{"num_hidden_layers": 8, "vocab_size": 7921, "bias": "none", "learning_rate": 0.00543, "beta2": 0.95, "lr_head": 0.00823, "schedule": "wsd", "doc_mask": true}
Each number is 500 + 25 x the weight over its row's rms, rounded and kept within 0 to 999. Layers, rows and columns count from 0. Numbers have three digits each. The size before them is the row's rms in percent of the matrix's.

# down: layer 2 MLP down (transposed), 576x224, rms 0.11, rows 429-463, columns 112-167
# gate: layer 2 MLP gate, 576x224, rms 0.0784, rows 430-464, columns 112-167
# up: layer 2 MLP up, 576x224, rms 0.0786, rows 430-464, columns 112-167
down429 096:527550523539516495517489472454508474523524508473491501474479486485487508522483504519509512504549459504522478500479456470490509535516481502496489456465491547514468509492
gate430 097:519514491517504592504511475503470521510485529500519503455520481476496480497496496464488447482546513474497478456458495533503522501472522497481528547505506482500489505514
up430 096:527479487482546481502490547481501487491470523472480503501484523509499491510544508490491478499497466464517490470460545498503502486527481450502523471473483511537473522506
down430 098:524482493508496537494481498498480508534468487503505514503462487470474516498498500475485456475485517487472479498493523488506516501503528513454513481494495486455462524514
gate431 107:474455535501526459528526512511497523491519499470507503484516502468513517479522494509484506505458524471485478456528497471545536528485478500537468473517518474492455481507
up431 099:491502448493556492500532482507512514456540486563501503522514500515534480452503458503520523534480517517493486530517484503504490518467490472495474513519508500483510494503
down431 103:513466541513502502532498474505489511515503567445506523495516503455494479523523516524512518504509512462543487468498536481497516514504488542468518482506493450522473525504
gate432 105:520519524494498513520480529473511454513479521482555471477511484549527534488446507511508478485506521481505485480486532468481511476545530503496487514523521532493527494527
up432 101:479486558475497479516540547516501484536490515511481481467489520533475503474498518503521516497535536507506530442502501492536486491492493446499488509502477487468442461544
down432 102:505516520505494468516496551489509509477550487537499490467557485545487501488514520524506504515488499482517503488501475488485471522514476492516497490496520477498531505496
gate433 089:436497536528467508492476501511490491517508523508527478461486528547512527506508504516492538442470506516501483504512506501531475481504486459545546526527465502478484501467
up433 101:476509552494466477547509486515456487533493502514494481518492526486509539492472449484488547493452467508522462515529516543490521527488494477481500461483492458454502461474
down433 104:517475522494516513488553509502478524507488555455437510490510486462523521513554485559495523487465468540521441511472534491499492545493508521494519497467541488503515476443
gate434 103:499506492541516523507493461517502497486541502476537512528483492520516488526488493509485513493474472535457471538442530502474531511514517483566509496484537501494465442496
up434 102:529461442488452474540486480520502488510547506498505545513496436489481510542494529514508500504491514547447494530478488511516504534538503508529475504491510505521474500468
down434 104:459494469477559505486472514532508497516480568490546497538486522515496517491482478496544480485489483497488505493496531481450521493549530497476478526483475483517518477494
gate435 096:520498465516479482475499545480465536517482542513500490535473527483516540492500503503467483524521542511509558520514505491540459497516509486468509525511517482490521464488
up435 098:526484529505550543460501548496512504521508506481510527502493520542459498514537486483474518489491530533559501506510503479523542497449497556450496451479538454503489472515
down435 098:465514488516529479496498523416474515500517536482497488456486503524491549523505520483502481509527473507495500533494533522531458451516510509513492496508550518511497490468
gate436 100:533465507503415486509454489466507477480508491484473500483507547532493512487514572503502502490494494488471516507528465496479432459484517480524517510509446500536521494469
up436 102:513488508490536485512504512498485441530521481488527485512515491515518468515477451483483512480484501507501478491500492477569539523500497464485529492476543476499464507459
down436 096:482491488565495517492522501499510548475503520492489504497443569494489526496495498525555514496507472553487512505488510495474507501519513506497527479512482542529531488516
gate437 098:474517546500483487495461483507502504475485480507501478561525530520512531503507505514496527504529504502507501527546489498533487501457504477514539452533504499495472500498
up437 100:499460521468509496502476573506519526518499467521477485510501460501503462514460495506489486527489528508487445484527508495532433509548520505478493512522501502492516483530
down437 103:464481490474502531478523485553532527500457444477530508462469529516487472499524497498461513500493493515524462502510480523471530534550488472564512473516481544516508499483
gate438 099:464525487514510499467488523520530494474485499466507449498516501475488484500498461492523477543465476539502529541485530503509479503548491481550460455491491544476516431518
up438 099:517498514510491513516518520504482544535490497559482465532533508497492497498519478518501514464505550456489485472441466508444500520477502526475505490518474485536502522489
down438 105:483517530495538518519495490502483501547473519502509505538493485453506495486455494446539489422474526507506536510471442519492506494507512532499492468481518502496495547492
gate439 105:504515511518465525501477422528508550520528506527469505478487499397502517543474498487490482511492493497542494492493519494493514504495541521486498531467473498502486465491
up439 110:487543459474583490507512513500545481529536469471522507444524508514512526504486477489439515480513526513486518474526551531528494496509498524492555472539463510505480465524
down439 099:464500496473512483529580517480502509444543511511513556540447511510482516536528496487529529493514505531477503511509484463532548469510467496507491548523497489462502435490
gate440 102:478491508488523484497566497500518512482457543500475502485511490524491436448509510486542530517499519462534466518462507490478482495567450482549503492490490510484484509451
up440 090:525499475475543524489535496493535557492536516505516475489541488504552437487491465526493488508471489541528491492501459515509529512549475498486534504502553469512513501493
down440 098:526498533518473465502510453525502549523508508515488513477529484535490515494529525506492501452507500532497490495490472492475487447510487516535459531527494509505535471441
gate441 101:495499522504494538473525494491522533460501459538495490474514486498486460524519499475514488490486541470538469487522508496497495476480502531545488483464501519465482510489
up441 093:503515497508480495483460484500529517512554499477488527505480487482499455506504517408528493475514515485517514489489504501499523507471511501508478499485507503506520538465
down441 095:531543520488534547504489478480467481507541538480457523530484463509500526527490517500538493512522497453506515480471469474496524499527535448488522473513511509529517480511
gate442 098:501525529530443485437516536465484483480460475504453523485512507477463505509497494489503521533468484530483552515476500523488449495520504549515492571530492494512476508487
up442 094:478530516533443517445495522475523510472499494507463478496483498447470483494479507475499498514521505499526563496513503551449472500503479551507491541523484498474486506458
down442 094:498535506460515536522541493501523505507484493524533490487500526487526475487500521500524488486510482460531496513519494513495488508517478436500506459507462523499500486462
gate443 104:482500474497527474464487521531496586503505490525497533515495521461494527529495459463487553519526469503487518460472465478518483505537538506539480492502479469493522473529
up443 088:530475485492529512457498503530479494461470509489519472487471525533516485482497492497499492574515521517544484511503507503453492502554491462542504522489504563493522491514
down443 096:455533502524492479477483505504527550520506497515505507503516493460476553534496449450467554494513478497494464483455484497509489486489499527502517496479482463470508503497
gate444 105:501488497475540472523458453444510479484523488479521544475496488492489482488519486532478525503502489531497566506465480510478482503497502496520532522465495513520512446442
up444 109:475530516500489565515539510528515483508506513489538469485521521496518488507547479489528509547515474482468491546527463537473492536521478503504475507556495500500438523526
down444 100:531445511489482465556489481505509500444530516470504505485515513490487514441505533494485535521485482521526492475469457498486512500538522531494528504525487486495492479516
gate445 107:489525494500533474494546496502523490530477475516500478470522520501495465491512466505520503492491510524503485476473485502515522462523528507548477509501491509528489514513
up445 110:516453543486488490472516466499441525511486493511517496493487507525479478508554488512476521457491508531535516497498462499463524472460524517485501548536478511476482523530
down445 103:479516518505541502497497491476479502528530503492459470545534505506533497491472490503532521489473491475486504503534480502466496532501563482477502464494517562531505490492
gate446 099:547519520509481493493475527465502528498500505464518507519506490489539487530474537538516518509440461495505505493495513500523494480508485536492511526542510525529494519494
up446 103:518509508489493446464533506519506496485495489508520536515505546501521449517513485542522495492482457547487486478533510463528531505470542527517481525509469487442473487509
down446 101:485533476550442480495499464496521489508508489495509519499428551487495512506479533491511497543534472486504533532524469505499557479476485513532465527550475445445463554480
gate447 115:458457514517468496537458483472504502516460474524441530488494500501484501514511546516516458497520534503492486466451470524503532454482473532523473534540470508511481543488
up447 107:516478525499500500522479553508487482469504538485514500533480536493448478496507505479493530518473507470480542533537517491499442537489514470467504485501486482551500526525
down447 103:487489473511445522548533503478509521526496500485523537531520489465476506543473536532462474490530491538468518454477479512532516519479493510484487483515493514538551470480
gate448 107:539525498489495518530485502481480504460511515513478509516442561492458492486513448489531476494461461494462510540506522509509477499481497471491482482529547459479529487510
up448 096:518509518511481522457500487547486504534492493491536513472541470479540487521489497501502492525489476481535497512501494495442519511523483506509507536484518528525476503474
down448 111:536490533475505489504504522519498463491494515483481522514517491514501500498480475462495512519469491506512482526500511511489455507450517517490505503515551487492510488485
gate449 105:521537519477514501528477513503508542488489518506504472525530478513487464521554471492497548482490496452471553518468458455497478494488468504459517534527518493465487501521
up449 105:525509457444486481510497521490502522550507506491503505504513484516496502515500513502493485500512535543430543468511500524486475494534492493481499511514503510515519505531
down449 106:477488453518512509519471495496498503530471503502472514525505536554492512520485509472518503526520490528484482495472482465497503509551520474499481496532474471482481488461
gate450 109:522508526493434481491481485471476486507505461535490489518472519508535509532467527542537478510521507514444507505480494514506470519494533497521502522543512478493500539504
up450 111:510483501512520464504511490505541482474481448510511525496477517491477480491535555522512501472524475511478468513495522512481466497501492483534535510507531459507524481495
down450 103:515549496508525483507471496484515506513481470493430495499500502474481501506492490476504518514504484535514524544533478505469478494504469507550526482502532467526495500483
gate451 114:496497555474508517471477482460490557504476488465486457519548526474460522465504476515516508474520498521465524490526495491518516524484492458495482488537495491502468518488
up451 113:483468532433504465486499498522509470459480501521450481496525532493490491464504501505510491513542570482486485488491517499528488451452465550506469547474497534545477477485
down451 104:475532458470495491487500495476496500527498532522494494469522483502535484484546493515460522449512486490506469493517512527486525541475513507494456514473494519475458536503
gate452 098:472500486510527488488487545471500487489519484490455479506525527495481512541483504535461501450554491528484524478547515470506475513532465502502507475491537524531504519516
up452 102:517452504488489469490500517530492522496471517487521462490516476539534475446502495522461475474485509485499492543502519486532501459479519513460517489567506489536522489512
down452 101:536509498492474480503508513467525418501527508517519498513502555540482463515484474555509470492505480533537509513476480496494472457522501483480506510537502515486551512491
gate453 088:519493543549486448533483492518508527494536469486544529519508552531564490486507465532487525462508519481505501476485486491549513535493503485514493465540504491515453489519
up453 094:541505513514518481494493521476508492467468487493485526528491482476506442498458510476556517519527497462499457534543517503498510512534537492496535504515505474508483493482
down453 097:497559489511439504524494501494514493497528534521447483471505490541500532539481507455509507502505488472509458476479482518495488469535498531494547484471506486471532486512
gate454 108:526449500468447495503513514512492493469507529479562517546536498496495519514531525490536544510511525560484489514509479483531514524494477468508541525503501507533451504515
up454 101:524527465504539497491461460533497490523498478555474541455522505500494521441494497503483440498471485486496467511497484502491450465491514518533497488527493502536534519488
down454 095:500480491507521501527523539475528537453503530502512562539444455517523533489491476477491453468542512542426490503516494472513495527458501508474517505468480485467512495512
gate455 103:513454498521480461444497495497479506541481527522520487479507515486512530548453496525498450472527483524483536478486485491485455491483554479509491501516479478461477457536
up455 099:483506516520460454459482541485502513526496491558529507529469482510552525488501541489477516461496514521513489524516522464550493483523491526484483479516529522483461527449
down455 100:469500473465492522486477485453527495496490503505485487493522515487481503465514496470459527546454508482500506538495462514554507499450534522531541515481512478507507530472
gate456 097:490516496513470536486493510503473519469503500551483508522458482522491434468511512507504475489480492483516493516498503557488456450526465512514544495477453534457505518494
up456 096:510509531508516517512502525525506511497489523487523499503504525496519575495520523497520525478520483483490478491517548482499530520487502454539488547530532479522512527505
down456 097:501476482526471484481529542485509502456464453497475532546490525469502458487530542528525517490512501511456483510545508526459533473499480535530508469474474538513532523480
gate457 097:521482552486492493482533490526485507489516499524548508480454493483521522484513509546495520508450470511433499492503459477455488473522444526472499472476458478510499516488
up457 094:499551491466557441499532491493497521524539531512510496482504547511468490511504503457486483502481467467500499476461487513500521516498487476492456456493522505521530514459
down457 104:503515528499504508500481495539495478493498535496485522495511512486500469517503503492502542505509524467531506566509494547479541512462501496521476442500538510541561490495
gate458 103:515521485501489519480512468516493496506478543485529510502481490492514522525512451526498487495513544493520517476510494510461442525530506505470445511519513482542487478556
up458 105:463508483526464524547477472506484451504525504480496515497479483499515490499487477467481458491494466485516504471447453483457509535491484484516500490491444490492469528519
down458 102:523476533493485477525495531523536515484493533518479469494476517536535526536539535478494525517439481503467487481494518521545478434535516506431471498496499486479535492454
gate459 105:501520491512465481507485521477505513501502494463518503505510489527506497461526510497494538486460531506497470474517537451505505456527496494508498445512538475512553488454
up459 108:469498538565527499486496530489487466509477458469496501496485479527532474519545510528446513523506528522452498496495516488557524479521515496506520490520507524499513494486
down459 109:490482483486515491514510500548476485479491509532456495502522547513523478491466557523434502479518504541458505464473521476490530516462491472541519494507472479486537500474
gate460 096:513500503488487534483476488478540512465462484488492456518548485449478484515431500496493490464527527453495491482483472513479466521525493555541426497504509524499506521519
up460 097:533515458491472526498492485526510484508507515508532516509456480494479512513514470468497491465556474521496489508523497510530503485466505481518543449480490485501530491497
down460 097:446497514557500498511522499472507477496535480497474483523492506536481437479459505472517537496518515457479499538551493531538497504537528538514478489508470511466463526512
gate461 096:496494495537513483484472479526438493515496506489528442455454443509509508505522502475482521504541469478501474489513484497507543543484511465509490466475477494480469527484
up461 105:498490505525506544465450486488480513474478486456502459532463456466489535494498526485501530488515504508491460485492502505466490480523489483504527516469475511477449516529
down461 097:508496484492535489521543460459502489451451446567450562514531501509520512497512462517525471490484486501491522503510466525501502500488489502491500514473522491473535473489
gate462 103:573473494510517521474501494556482487491516530496513517505520542490453513504538428508550511508458523517513541533497478508459507502487479487492491478492503536536501502517
up462 105:475511493510468467496533541489510515497518469453502521479522456492545432478514506506503475483531476489516477459469472492527492504517552474469529458493512476482476481486
down462 106:531517508467483487482480511501503476472502508518478528498544505507496481444518519475490486480450507481499527498509492522541554513467527494510490506471557532504505460485
gate463 091:465526481510513494526482490513492472501545481491501506560551494524495497510481505516456467491546529525536495527488468539470537492542505482496508523502495535498485465497
up463 091:501522518468489479527464479492464535483529463472551497494530522476460507476546481476485506502466529492483495493477507496497497452484527521549480483501515491483497508481
down463 096:474506468523504506464495513519477471513531519494489498520551530508506536491487534488470520532536503548540502501479470494495520482496479502496506550432489551500505514505
gate464 105:527473543513495488455491498485471509521502463518560491506524490531535475471511476480482484493507496460566487479545497459457465478530503486479509520536482521485534536497
up464 105:517447482530505410495464552537477529536505493513554487497472521500534476458501563507483505468519508538461477476509528459523515522541520459512501495499496507468529520495